config = dict(
    num_attention_heads=4,
    hidden_act='silu',
    tie_word_embeddings=True,
    init='uniform',
    optimizer='muon_variant',
    batch_tokens=[32768, 65536, 98304],
    max_seq_len=1024,
    train_tokens=243500000,
)
Each number is 128 + 32 x the weight over its row's rms, rounded and kept within 0 to 255. Layers, rows and columns count from 0. Numbers have three digits each. The size before them is the row's rms in percent of the matrix's.

# up: layer 2 MLP up, 768x256, rms 0.206, rows 671-695, columns 0-127
# down: layer 2 MLP down (transposed), 768x256, rms 0.297, rows 671-694, columns 0-127
up671 112:097136110061128109111159152152100144141090176151082107111158108179178154102133140109169130117166108133099125185118138136174065092081115167107084119154083118152115159135112098133154088146099163109061093135141138070116161094087100073129179156188113092159097106129143140123137039159138118062074130134123143169130139069144101067175130162082125152101086134123149134154131102107113171111127
down671 107:049080112094100159164089127169112102134135248086075156124188116091108092144130067184147104154141132095108086103133168147179026076097133117098154120101156092179137120136122149130123128110129168179101168136106099093046118092115189118158163152132141133106080154150140097118150149104130114084063141133144146144112180090105120119095124131109144138153149141103126150111098152175161139108088
up672 102:124154180119076127113118124108162128069202162129105120090149101165109169155088089109145080148133115114134144131106134084136092075157095130085145154115110114057072145109155101048103153142131071134127176144167073118068128123150100148121186127137120181160151124111095100105169131146150226097084111205128132117143163111125131167148088119148143117107111145160173108091067122120088105075128
down672 101:137122197117146167122106090153132154109130136167138102082128127116060095191115121118126137115155103160123166163084114193183145142154114116117209087132116106159144134105111106141154138101094091114119210134122084156088199113147123159122143068088133101130082077136106110082089107106122166083116147151097138131115119107121097147090086123123098074087102096176143121129152151146160148062034
up673 097:148160170148097111151147107100093086120162129069111103076126088132136165144104162131086172143155109087089124137096075121091106147145119163126084142172101130155111141171143062098132147159134135152141168081115077149069152133171164140077166108126084108136125112130122109151128150123120073128162138071159144148112138088147114121148129141079121112138087103094064129117180137123092054167129
down673 102:108159152100108047099164179128084146098163162125088117150109161082121203099170122113113146107106127166133187198127154138179133175149159133148115149119092193128132095168150178099090104131126120223155165170046034144090197137132131135124059137142072129124147141131091114167074157114162117115161130065176148160139129150133114118088144140073140154131156127160095122051161152150148194131098
up674 092:137126158140165115111069076163111084173122125155138052148145084098119073171161126093126114180186111138137100115108132120109107137203149136119141123124114124073160174096133093080146104125123099147080156121115080169120180155118177188105128132139181169124127168097145114128189132125153066128147154102198108096154123114124141086158086098149143078147122070154148096141133168125179116097142
down674 101:108096090083047075164163102190107185061192114214139135121090150141176129160136138126133129106137174144121093103114141109089114100187114137072138113126158148104137089175097135175175096143168139121098138138152172139150115125110134111158110138170091126112143096144100082106044108155170179115204128159116148119097166150126162103103128100137114116114151157173070133168072155129081128112135
up675 104:143051083151134153145118113161155141134079079124153126121120106096078113151157135168160130129132116139107134137153144098114104191182195172084066086179093116071047134100152115127102116108109138114136159166160181084132143135114139128071050140138123138048151096146102108092124097157088177119117131128116159154165115163141075137168077134139114092141164102142101111138110107127124088121144
down675 097:134093157114161161163052074106106133126143099132122171149123116159117056092150174103157199179108146115166157122123163112162172122123233128151131070095129139091164176075141118139185113103158143143143096069145151121118169164081140096114140113128143136116063129111119136096108114083126110157113092077163120106137159102119106139146083137159097211128066106139126158102113103115109118098111
up676 091:191128127100180128143143102142090195123132146078130087138127102128118183118176077090113117121147204171099182130150133115124097052110106134094178072164105062131142141135104163082057089138173165108099064151099123090161121147144148113172122103118106136118223158119097092135159120141121123105108169139071160170176111137121156159089159119172100190087113116115110186150135157105163132108115
down676 084:070081136118089090093113168106185119070123112091098089099161154173140107169018150127121135152070096152166083132112105115148126169130137158075119103208164057165121110144166108159112145087110135103128108077130161122101172144143132148117099088146131164126068140131150112100069153135144147080138130096110129135152134071220122147144097124181150126053113094146102061155109094163057117155064
up677 101:158159112172090125125149114140094052139166113107065127113152125102172137103098102080138065130082141123115130190178098164084072124103130128166123129180114187161168174111095135067051127128144142055099180144115140129125152125174146094083155173126141112185194159080125130115135119082103095125155090122072117221124120173126140104171077159095135129078112173096107168056137100107130119100142
down677 095:117125185151089184111137077169132144144152176110132114130099121149111109102122138084159169104136127116123104137134158071116150136152141112144136137096146152108100035157166152132112071116086142181125149150161126134101172114083112101157131172152154132149095169131087124176143118111116152109112099121122215171055070138131159118200138159098125127098119125092163118114132136098142123106118
up678 101:147162135124122110170069050146066117114054147064165157142164173155129080173101152099142134104186100141160103153113166105111173162127123161127153111189126095156140120172129106114111123153127110167113161070119138118098107107125145142063082083101140177134105094115122074176075113121127097110103136081129081145151181143154131131251140131145148162107120128053132174177149105119157208106144
down678 106:139119107206132093134100157142141196163116179087118115144088122160092073161105157148182067190166114108137108108129130122122132188082150179145142138175085121153148159122107111114123188086155136114124124078065113092117102113093173186095108150117119155164121073148118135150123182182124134069192103093141029129109153133114083180114103101132080142095111097146124131111120139094106170121126
up679 088:102073117146072137121065093144083158126114169160130164105160142138118204100111068142095133129122126068153086104116175089160155138114120068236119165108150065125173137113124101116102119071155133156173099144115107160117147105173114104070106072118151130113114143111128052128096177191109110125132107148139080144131167109104093164130107134074172146181155128151122132110099148102035147168158
down679 099:131125116112133073137153140120167136164133118061077125103120164178101097137148098072102148164152107171118167112243162113167112138099121155138103185151133134075090098098160099155128124126167195151126147132050103216085110129055056123094144100127165123092129127158125125166151232156120134123137144150159191175111120103142099123117125132100137183150141149114152137086117154103123135083146
up680 092:168137139117124116171188074137059093103100141065149133143155091132120141141135109091102128149145129108136100076090079096156136101150150119165145129111068139121125099105172137100156148076132107114166111152096128174117187137093123167164138094105135133164126135129160088168120119133122082118191078064116183102170129213130153150143141107160126053138137197168192100115181126147102129148148
down680 088:080126113095165131141142105104063118093105139134059191107105111089119188139109118157115073134134136099116164125116074096153114125099184113070085120073114178104120121127136117102095131116127106102128138097091148138080189135129144147190124102106155145095105169134076142079125157159122040125187136169085153134120125125122155149155092055074074164165188125103194118164110156103113091195191
up681 093:089126080146120123113150176089115123170062120163128101062063085127172129162113154111191117074173157145082103151102158178089128080141100093141180169102153148155138154161134082087110155124137097129110152139112132131096117165103118123079130073162089171169163100111138152131137133151112122148135161134194130117128122137106178104155112112106159149115152113109155092112113154150170135077112
down681 100:112093180113113099141114170140162113142110102116155162126133154089175126103117148174082091089175156108117198145068181131075114131127120133119088145133127094126136173130148128146058142090182111097149197113114103117144057111084151091111139100207111086108095117128112128137168174120114163147181118075139147079140117143154150083145117170139123081195108097135181143112137138151149122124175
up682 092:101102128115136125092170118082117111217101045126089092169090112164120109177188103111196145106104120168122189171139161116105097141131129150094140121144147060170073159148122140138084129111169144126141129139090141086197087124166168132187154154165105103162158102146133112110163116131138139159105126092145110119152125103180135124097158145089175186153194107149120128162085153132118143098104
down682 093:102083133097151133135118128147116119080112134108138118162100063175165115172107142119171116133117084091146169077146151170117162089210090134110096125096114165134132098139141115094106082116144126172118119177136108150197124071137104132162151132059102143115157108157188150134111099072141169130111188079139093087153128163139135153086125095156120111114196126092117131142144100100116070124110
up683 106:143135096109086090132171097104132193132135141124151151121160093112074177143089096129172124150136143100125091129150120097126125118106092119147125142124148099123107171146175131084139202144141134107079129073107121124124124125154122104155129086113135123106093190132147109061144097151135136122109127109100163194146101069095159115128162133118122093136194141115164058115054079088184122050157
down683 110:138151090098119168167149132054161160071077146132101073159094057129120179129107120098101099144092159132186140171087074125150143101081163112079127159102102154156081079168116191103174126133175146129107157113138102125132101095117056113158147130155090155186153096168113132126093125124153133166173115153116138147102062146072120148184132131068170131118131130130096184149058122129136114119114
up684 092:178091075130160099107149131075148133199088165139086144104129157102156174118111165130127145118087126137097095098157100154087103109140083138139162150049171189116130132114160104058137160120143013137128190162091145104150150132135151193165112103126140124136104190105161172106179160123137090115133120093141179113107118109124113121168128122152115062165166100080101142134110144123117142181150
down684 094:128193165167153147163127173099126150078111158166100162154142150136105183134126146087086170119107145124152130159123104048115188152094128128089102171166155046183074129109150133074175100119159171142090125109141109127071157141129143139110120101124095115112122141126164168123118152120125030088097111126111047174159122134145114120118130174152144151157158191149135128150165167097142092129140
up685 102:102139171087115079146112151110133100127123103076137078170154100108081149164115147158167130139086107129077165124111132142144097155063112083150112147163158084099123178074112169134071111122094100067118107101120167148186128143148085131218110144110123112119212100093075216133132155132114147066127108129109112183145085091125105176120149125066117093147133132130131077137123133154124162148160
down685 101:126144167177123127108130169107144136104086111133142127143125142140136129130123092136124142152142091069202123168118030097132135046120142079140140145122125132147146111155136142150094133084138107174149106122116104151125086133113134195177066109171074059201145136112150122141157109132096103142057145159094179148088094100103109173184132097134114113188087152098120111137155126083146144109148
up686 096:132092118149099107126149098148165152151160088097101116095126137124147112162111139149142138140119123132114159082165155141126056139139133100119126140128157073194080116119162172066129093121131163126121138092099112114138219163120158157112077173144144127107130158128106122216187153134125116141117170102209143106122077127117168096144122104154150150081155125155150068126162138104174067128128
down686 104:149178160124120159067128150135136105029142116125121121134160103072162169128096115101100102151183183129150077065205085137149074137147128092091153085098139129158145161111147140201135132190160109146156105121089128132114182105151089095133133125115150148149156114169142119140086149166158145093126067122164139193101146131076149087149101181114138113143138122136102110132109069135070150095193
up687 094:131143133085071167123083102159147099119104095159082159104170107065135148116182129195174085058089124098122109175132161141193108136129167147155192123113141106121133101158153146106100116083106112104093190105101082119158081148071128130158094157048102104192158182122178122085135116147126105106150070132149124118119174147142104174136118134115050069118145143160154148118078140121133126127155
down687 083:156107112161118140132134114072141183083127147119140113113052155116061111128130185172061188145147139139122110102171177149164157100146101148159128108122110128144123148162111079143153124153152085121109109164108131140118107107156100140110152061118203079114055110113094099101143155116134189102106145095092142136192140157119123120122108069157146108195107143093106126124157125107113123163150
up688 092:180125095166096147118117133098136096126111154180132124108148164137111118137153072146086136167120133116097070139179164105092130166171106062158108154155121114135126088070173095119139165121091115140069143188107147148082142106116106075097054134109086148096119081084103148129117140185127153154163118146122116132123146137102173157122155073153080210147092129121169074161127121054098083155110
down688 091:167161137132142142120121123121194104076140134102191162163102140142148124197103106158128108142121097142088166171172147109120105193147105083072090112118117104129086118106121161114133084084189086166128137119082108155123153104142100138100125130147126111132105192124146140137097107142136140136103163075122123183102144156093124125093164094137083175136152160124173082179137133119086095141172
up689 093:128114091161102089142208122149117082209150117147129116127169097151118135091155181158069063135086160138113110129131167123092102124121127190111109107103127096128071048168141150136121130116110161152142127109105123094120123137119168091138078105162073119103111042137074157159106115134121167147110141116109172136118084103148129078140080141117148140178140131136212137133214127129139047073112
down689 092:141132098096158119140186162134181116116124169138147097076110140113114135174098058178129101112122101106167125129171178125116166082061172138149119117115018180081187116169131174187133082085125110153171107110128121117099122138125159129156113163184122121139132032131166091120138111147096109098119108179120202179157135153092076164127105059135138153188111141112141133123136154145080126100159
up690 095:124124131123087126090163145100109126197056088080141146080096106136125117157151169218160206173111166117118072134156163145159125139122122152177126161111154092133120146114176146097149150082164198168157157079137155173084086127130140094130117128150157104118131126087062092148143168154076166114135106174103111113154138086145082127080144109153114139104160073161137175136099123101140091179123
down690 099:150107100135197162109091134094126123089175160143082162101108170137103101174114067184139140109051125121136151137123141125112149175138143140088066128079152190141092148101139138155113101096150140142179076097112156172140196140089089108121138079144132132101173156037111127134159120204117077134092088130112115146103152177095098145057129121062092214130151113114124178141168124122133135126096
up691 102:147141109147186137091103133151090095181090132123124137145177077175091126093131130116137122105165124154105159126126078165079104178169079145114178101117105104163142137090127158124170188171085111105129087113114169166124139099127121201199139088126094164153119194135124095115131156122156169142079129105187200105168085124152124140118124141117128154138101100132146134064127154120122126150115
down691 098:138062139143126138142095149167154110166192161116162137109143123136148062089132131114167116159024099136111150116038141163199153155179065121080157113107156143096151140113127160126125176160149155082084127167055121146118193106077080110149092093160114188166127127157102126130092085152190182106144136156151107115087135184160196102144131156114089152128096121096115123108170159097152158089138
up692 095:143184131127108127095092120174112078139080125152154090052104102139112077126095143155189145099120173158097116101102172125137104110184159116155096191125075156174097091079151164161124088085120143117146152140190142099119145187111183144131079152116137137168159105102130081139131093106117161132121075088140189146121125147031169064123169101148157091172153009098123155116115069138108139160061
down692 097:127134084137102178144147081119154081019135091127110132114135089096142120154167080133113138105106102092132165099159155088155124105211128141101140138131102181104133087145121207117117106173149122125156181131134161144132132143173146106147148101081110153108126133128126080099176119098122161103097176119131096129163155113075091101076101111102146120093165147152103136137100114077196167142168
up693 097:071183119120136122106131145115178090128111180062080094140121101102140142108105117184179114130129127129120101108108064116153046117167114145160109122129168155052098157147151095125110136180168143098127139079124109074105123183150115094120102152212150157089108109157017095140125169082195111132100047155134079141113113136114091144131144149126134080112128098104189213143130129096103102142165
down693 100:143109072080139133120126128164069125121130120105181116117160134122141081151111145106191129109125115131131106131137131119172102170108150192171065101103133134076146104142089145126151129123084101145092146151152151175121137072155160116088138172132111167165102119090152166131108050078075145109126129196083118090147140136048112149057125131105160149191179141082136121137110139131118140113127
up694 097:103135096162086127139128055175119123147109184105091148075167180121125098195103169161184105149106105155109152053044112096114107179133127139169093109143134162162151168161173170034168155131176096137109110127114140159108092115138154113025146147134156127157150148092156075130125170083082105151118142088154124156145125127127078147162102149143157105154127082125107100114189150155128137107164
down694 092:162147112184100155088095083128085148141120142161138110066132116091171115165104141181117145170128132106111169133135167135148094102125146123197140115143127172092167129143165107111137104186191191150107097130157139175162135088149130125096135161111111129140166122184132107186138143146118168123155110070128125170144089154137095129118078103181161154144089184138139159118155103143107066124080
up695 094:133065147135123096153091163080131112122063148132154147089049093117117096112126094123106118129088088148120100152134119165147116124154079166105152118116149081150072149119153122134083107167104156153103167110145201124158072139107098154209086162106119130104166112103100137120115139123189123114153080118120155104122103075169148111140054104124162096114079137223104119131072145123139098135107